From a checkpoint of a small transformer trained on Wikipedia.
Size: 11 layers, width 384, 6 heads of 64, MLP 1536 SiLU, vocabulary 7423, 25.2M parameters.
Training: a variant of Adam for these matrices, 359M tokens, 10959 steps.
Each number is 500 + 40 x the weight over its row's rms, rounded and kept within 0 to 999. Layers, rows and columns count from 0. Numbers have three digits each. The size before them is the row's rms in percent of the matrix's.

# layer 4 attention output (transposed), 384x384, rms 0.0582, rows 290-319, columns 288-383
102:530482512439516462481478450520423573525421468464464519432460474416492462436480516456451503504445487477491565555451462488502470491469460575418483492618514511518526499528546531490412539506425499500539576543484451547498520478527492507454470541569479518506514562568485511488457525541498424461
097:527546545532473451512436514455439478508505564474484417532488533537475493487481494467478500504487523514504526482485540475486474464494528572532503433506471507477508510518567490456476481491530506483511549512534520501487587544524479503507566536539471462473536533499557487566542505500477422540
087:528500523496461404486452525473507479570455497451452482466403518520449518533490573399467488450548504487495615529498529472440500530492436495556504508421442566450522412502383528549606484520579486498542528531479451508483492498515496601499576530430532484474521498485505587496556504489524457556
097:564581477502527523544521561518502440476538485486421489444495527460500479446494499536460443496455524521465441536516460498496439556553375458495505558505491509516496508437496447453555450471522536472494482473457426469591448517555516497470497519442558497503472523491575477466438500531481516502
101:441462532496487474455498560540584483521481433491463488485480497534528463538450557510483464508497512478505498484476493560537502500514522487515531450495435469413527409463400518521589559515430527507513452470484488415480443463444533490493408429494492479517529490470494547505469553421501517457
102:497488479552547544422511551488531517491514501439519394537469438438473525475488494445530479475555553539515471436546515530542535472479502493502457459454498565475477573554442471454576497514522556506435577450438471449546511502503491460463452492552514467521519549532525476490504508505514484531
092:494553491518440475452483466429584493504504540492528444490514500429500502412457461539556545476553486386524473480550467507468469579488602492496531548550482511440557497515547528509450442528509474537524536529487527491506477572445490509491493506518520513548425540560530513520496576522455470489
099:540480458447472539544528469448526479452462521437487534558458485516456483518463486443498492542493456514456490490479559448500415522543559501490511542567503485524518502565553536456373487484487439465495497602487481555484533552436510442544525528468538457512610516489499500485501524549476477542
103:502481485462434531472511466517514558442432561511493432548470451483516557537508534515461478492504541508498513550462476432451506477505431557523469429441522525489485455519542458522589502531524455501439530480543523487569480475486460408545497496443478559451445518485455538470496573490465507556
101:482436508518455495526467494501552519512521595512578496472499453503431503468425406481502571504470539489539528514446571473467502450479553504478435483487494531530566502537517500528447462562412461541580539568432484467455496460488530499444597516494495541491493474484471524440550598532445449469
100:506546477527464451437576524418463502570532497538514451457467515500451472471490480582506489403481562463504518484518482518476483521453503502539480526558462558475532472526478534507494458539469432500578486558490538477425515553456595495535497456527459543428461543469539446593519541525489518468
095:566552489551499441472509471521511497514537467437509482493512481440490493518480551474480497421520480504564473497531549474437476416478424491510434507492538503465588519538454477538563494567540494473325485498415433545483454476493456521489457589510459510453567528435469447525466560532464475525
106:462502499532537498560537499467481535515535546494553480472552491461465490548562527493587554456482473484460528567490506533568526461457538487547503559504538506491471501509450526463527515443480476474539502452515575521553491467503528530484469502488500480511477503501465470443452457631466560438
092:542525520506497465464477513516519439570571583499459454474504521499525444533575522483496485476531556484472485480485515489587487480505465476424530504508449484543453527505570553532527539499463506510535429571502523449556551499538514591529479394460455449458432511507480472519493486412578523445
103:482546567520502540492511444467581507515501476523518513563582488522446501542543505559498444510473502464497505584475459534555480479523483430537500546532494551511512431580578489563454447449445472512505482538468536494482502588528564462497493510463452548503534481469477546567489491525533568544
106:514503538465451498491502542474485512501498520585509503479574514559497465516494494488470503592555597449572494464424574455515501552511465473506477508460553515496414580483434512530524524510466486461482504499500572449483537540462521559508492533528557476543495459531504477487607509534469546433
104:497443481532458487543516452543507485466523524492495389486537466529530532541476488511509505568506511523510529537545562474479538460519467475500455492483554544516524474549484526496535494536492473490488470494448506505556482515543508435483506432436458503507500471479418493457531598449572528520
100:461465521541547563494522543550410567465463510471436476520500522460519445532538494487470454502444607526518523513475523479469445419461477538492516500521464493493505548490457530539552528523506524443465544554453450458548454476542475524493586522550469544476509556543530437521540499558507455418
106:496500473496426492451468498472522528503546432475483471497506481498508512485523552447526515447537503478497495523459557457537504555488505463547533498531516465493468515471556487506476569523514515512511514466517461501559531609543474490499498518520571492487491432455484422514512493564475438526
077:556555571512442452519502501494490470503467481425479490413424566518476468497452532470495502471487464485396509545529486463459538494446465530490541482514545530442487462516639479526427442476527479583496538592539468539503522527471492487541469414445483474447535507437507451471469509452503476560
101:510486510474508590545514489553515495513466547400481560499461577554456506461451464495453508465451511498565491493510485504445521573500507601431491533457498455511586443530511567423497538582526521594510535450492493518460564473433500492500483458465483509499559461512491442492469543435532448485
112:455513469520544550560545543485511525464559461522559542551532420469517535493481507479484541461451540515464573478525478584464515416524442597534428553468546512488476515507527586481464498469473422471504548462536481454493502407477485475464536517522533552478527545521507497517520429488484539475
098:544451495446477444493482553495482502542533407468453493507522540544479426450408461419432486398552522476510453504472570594468471484496451524483514435518509496468457521500474525450496554528540498469531484483498410451475507515408540534569504530496510529546558483530570555532496450456454521510
101:505457501452503582463481505461456577474540420481529557554491419474522531491510476572557478472558468501534460498549519478521506491488534520498508408509519567496471477474580506558464480525499450469453507613533489502458511546546484456480478487493536563518460513539428508537512393575494559461
107:457418469536462475506458496433489460491525484552533446505488469551539450501458425465585550524482487486545461554534553463474541506568559449504472536604518508486521486390511452502501498514468578516528419492502497510447504470439494475464503520555535475499476437482461586475598527482596534487
100:435482482542493532487447604495576396487536536516583505481492500473559488513443453498552520490443459513516509542456447511430543519498550449540515524466475515505618418471578597495478493520508535552536508478519515470478514509554507482499540424424472530484477490492459502472417486474478544526
105:497498490526470491503479543509544551429436563451477515455468548534478522566481508507507482511477479602472572505530461481452510561499420489520440499537498537571518554483520510486496507528547470562521472452472485546431537473453475504461472485557522470620572462481504528487472551451532579482
101:398460476475549510539532582520497547490565479485443516486476519468551497451514552406444457510476492558510490490574443508495546521445465505502463527526497554511527460454459514441456545463547451523473464508454477472549516483517520461500454529535509596457478489513513542453375435445524498581
087:515459508562480442426530536530529510453461505535481547500461552533514453508563535506439505548514495515539491559443442508599525505484535458618524525523521496480476477436364509515592531490565484431490480513480554554639464510481534540509493530466529465444510442531500475556564524494443494476
092:506601536489511437514490436482532558516475573601531503560537466556470517519558572501443550538503499475457445533514490500460510515499485472451522563457496468453501494521599535486476494496496496472502516493401545510471515476525507486464544445531518490507485498588550492514464434512466495475
# layer 4 attention value, 384x384, rms 0.0584, rows 291-319, columns 288-383
097:550512553501431517478484482529474528548497465463514426428535470492485437468517456447466432495456507431512494497526484502487551456490578491450577489553516458488462428524516519475503473506470474521535509463462573577487572513472456507485500501539557501502549598540506496510462528513493481545
095:555499447500444479521544568513559419512492520472535488482582499524459493486490451509452474534548462525507494484495482468490510534528483479508524504497547512548504521516508462469495502611501499501605566463530487478468435424556440569459573503484499554498492468502475521488507435511485479463
099:458512449561434482467546544481519431478506480507486511505545539458578471469453456527526527445530483505467431486526537460524551518531473497504534594459397490471472539572499463522499509528552553493481491507530501536562573559509508509559531473512572554450485465511464558514466528463471528498
103:490442378498470435442536480493432512450518570597496497531432437496463508489509550610450500536474625491481510512463562517508544482519454442476513457547526486552502510429500512458510480502516528479457568506483475466511469445530472491449544489484551461502506428517445565542511447499568531484
100:506438474468474512479441479523458505609507485425439426485547475554461535473528566438463511461504543543499473478448519514547562532524527472454526550507467499514470568510495535514525466523485581511478514455423499498576492501511508484515500526526490581536473481534531520489489410505444504533
100:529532526498522579496552527462470502563455431460510415488470530516461400440494550549457505494460521435538531465414524437529536477505518467552549486507518499447487511422496517526473480555383560484466422495449487527494484526428528524440544503478450554529537551484480520448496536521570468478
097:504478511541528573522447516498513476558532528500467510551475515527499519538511587413491515486592484492442457452532499462448470446502480556507505461498510472406483495457517485506488513459454474468563539477396569522478493579518570423509491507499484522519482562483478522437460501532526523542
100:482506437410505509446510501517468617476497411522497466487452457505542422455518531488529527597528522571467597537468415466470565569548524504478523489514442507531550539502515469529494537443466487525498478489557491451509542403461475401430496453506569532476484502394519557516527469526581516553
102:457514506550524490544477473545463465491556533481530508517463497516452522542497635536478501562473458446494550462526546435504424497504459460491489445482595525534549603541484561517464468477431576468489442546552493505500573585464526449535460574462493534502528511423571528531529417533575508445
100:485454512520465574505535443481469475538510513484539409518481502480427574530470445500485468488489492472496508505512493448499495454499495506508492476569516450501452514529495476426511502532466519491451466541527510558481481500470483513475587514503485562536559570554509430483474495512502529486
098:499463506515464529470446458576544540510480473550549559449523524579532503549460461526461525534541486496533497494526512459526465515508499435529485458451519568448544453537472499509521454529539573505530453469494485521551521486528473534442485442526472498453532505495588558498528427512456480511
105:444424496488503513483480500539526480484493536409484481517454476509437522455487513538497476527490418603526570502450561488526486455467487476536577551470432470511493533530518505520521503548534465516477482552508491463525520494562480447522488504514506560546518460524497434452494390501527517489
092:511512525489404493502536481526508512444551592447496488441465482452516461462476521540437498405472468481517435536418489524512511521530505482528483459522475536476436510489499511501503502573467568528534502489473500468484557492393501538462562503475471439547510448591473479495473529462505537523
102:505529470481528494488471480529461473472509523499519482513476547488515437524521455540530552542468490466549479501454547561576556456517463527499510462513437490474452485500497468487491535467471486522380438501489467574423464430544582442542498518460481578491495514546442495504539493504505530521
104:563444534542477559538490512508449493543497548559454520518412524468442559497565492558474497569437480522473540481466585462424455525483483424443487530508427481520448498541487455499496511492587460479473470433525529529496423536467463497456536518471509490548476489451447522477496443508512489547
101:491447416446491465428511541557459620467521478512532430508465498404416456513512470467431532551536441412476496510507581506482562563505479549426459531505461525495511487571500512507512472467549469481519499454550497522433491479505549413459535444492592505539488526518458591521498521474484491522
100:445531454552482486413542520505509589499494517526547503448506443626424585483527511499547442448534558594508453480523491572460421499549534453454487485566490495563525570559492479505516502467519547455545490489551497518449580512412525521484484462480547483496499460507499433575466502545460529495
104:532554561542500542467513551484511519540469470533450532485542449515506485462510538513501536559418504476533521490504448469489483436447509486452599498519480461421539533527495478437522485513525447474515467515539497507536507540460513429540435481478554527436489535449499448511557542525604507534
087:437535547517513497505533489513494465508449434406481501423571481494552453505422477506544468484571458422530534517543481463536518525463500542459509511520519492389498539474502477536501497490399519510554475484518469576518571476441519481498467440479540503568504524570433480506511549469547482500
101:525532475505523551496529455479510457485434449476466552557530482611531519492481551419505462516594452514487492458513428448392481496524470573535502425493576436491529492420497531568483528523522548502519509497468547468527484502522434489505552545531523453458512448494499519501490569488442466432
107:467423428494500558485412488496547520497510503584525504563619497515378480522423481552465463492456516596519490419494476491460520462523542412483517532564546479559519484537502513459502514533462505487523552544574523493520513566537492500504522575474482497597553463501523419481494509485438469524
098:458441509488509460486506463509556448554486471491470506517619525511525524471499517525503417514437517468513523499594512465503460473501444441496514459472500507476525456476496440495499523539466499474605535476542472483467472541555464474492518577492481511572508477513500546533511580517521491519
098:519525508479554523498513466489475518493473488524511501450466440409472514455556504504494483521510479492497528488466465500553462464483485485561515421558590548518569503481491483556468502447439491548501469529500438513482443434525494459465477508492486478526466507429528436499539499480568537498
106:435477473579481391481506496420499530504490491593515513501492527491483509468538548540522449524506474469489478507538428490479489466458512547514436520506575545483509509507521496464514507435471506475562547500506521454552456495500514572520498444549543500498517545428488532512541445503473498504
095:440520456466518458411499496479413491445500563472565502550431508451456455531446476499485521486487463435560454529480501426451558540524558504481528466491553519485524530500537520498512467482447531487470487617522509496529519551492468516497504495502550547492534499543451483554463483532501518418
105:434446490540560486552510539524506520475523498519440466465450457480527508506473466500510490474488496583470529536449451567453522514497413483517508525489513488532493462547494506470494535504533552523487517446397469493451412493595498435536460510511470541470477493493459448472466508490554508480
098:502542413545545450498413527491574494559446548505461531497516511567526538538419411542502550474531532516534401503588483485466460556499516529446474510509482526549464507484490465410498492446468474498478517612491514476543577492461474509430417482546556519491468441458515551478471505472424498494
093:504535505463457554497577502449475534533453546457478488516465486510463562492446539597485521596502565503534563515463519496453510567550525465489572564537422483521435519500494516518534481482503457497545499485524494488542388492479480508443579451523570530515486517561501518486483483497514538511
096:459477455518467518501478463483529518625403524545515404489467489492538507513522524458546635475562450443541461528391531406483496539500581505492483526543448515524476485509533502487478527516454422496488487373538497484492492462498516483420596510492497510500407492482524503472479565481438482514
# layer 4 attention query, 384x384, rms 0.0482, rows 320-324, columns 288-383
095:455537473518462492486423474513542508513500538489479443576491503506438507549439543475514477541497440479438475535527558485478509555463478447485526531476481507654463471493493520548489526476532580434455542473519494507518481493542467510502502506531436507516459468462473487568461455389505509479
092:477449563474527482500548607584523519519477444545478563406517521503505489423465439582440489527552486410529518549507509540511478559529504478490481555529582486473523495484473534437513462487518484562466462618521471500469561431556518440484507577478528507496580424528527478541491571566468514499
091:527474515430507493480550506459495486385479487520467506469506552438531447480502546580485441506489546447472491493522470456551520497444512479454482467505545517491503549485496499490526571450505553579416522526527479548467491528495584479541487493463488486493506518474494509552537531567546554516
088:566503497474468412488494527414484497449497502544481503485490498544504552552552555584492488486430554465547484449454481515574526461578527509392489557510530490502475539455512449446504546450521463525465444557473485489487503478546556514518473517467476520395546449535522433560515565527538531490
087:506524432519489438466481528563544490432491497478502552528520467481541447520527469525542434540450511532506519520542512470511522532527481405427535449452473534468434532518475507531452533505530508452461532580524507520542509544462425514500474519485507597514497491493510446606520448536552553523
# layer 4 attention key, 384x384, rms 0.0479, rows 320-323, columns 288-383
097:438515513476518560510585480480509522554502432512446502462533461440431478537533460492414603519537532483459520524442529524448435473487525593470425477436484524538487497506515459481516572518506446505519531447494472534476531490471497457496583523577583519453466551485448553446552518477521543544
085:539485493528471507487471562579488511491504534451570464610489463518524521467462545478503484499425457519481443473592455493534506477576490461522549507488478503505425540508535466522492462481516544488526471414598574515487440514412474549494468517441476523515466498512526530525488519471533598461
091:438485527540495474533487536540482440482524511578561597505442535497433562471482470527553445496467406521543445458550500449506542493430425504546448512473537448513511447444533486491500514489532506473473524494483554397424454602536534553446534487522493447438466459460504509547471481532568447413
094:522518471498539442524573529467550499439534553465460497484472561470448489533461495560462478518510492527535486483486568538515484543457476457585495529484580424458505479493512524497461541564466485508476533459497581490533516531588507461526551500502462458542521420504529505521481448488534416565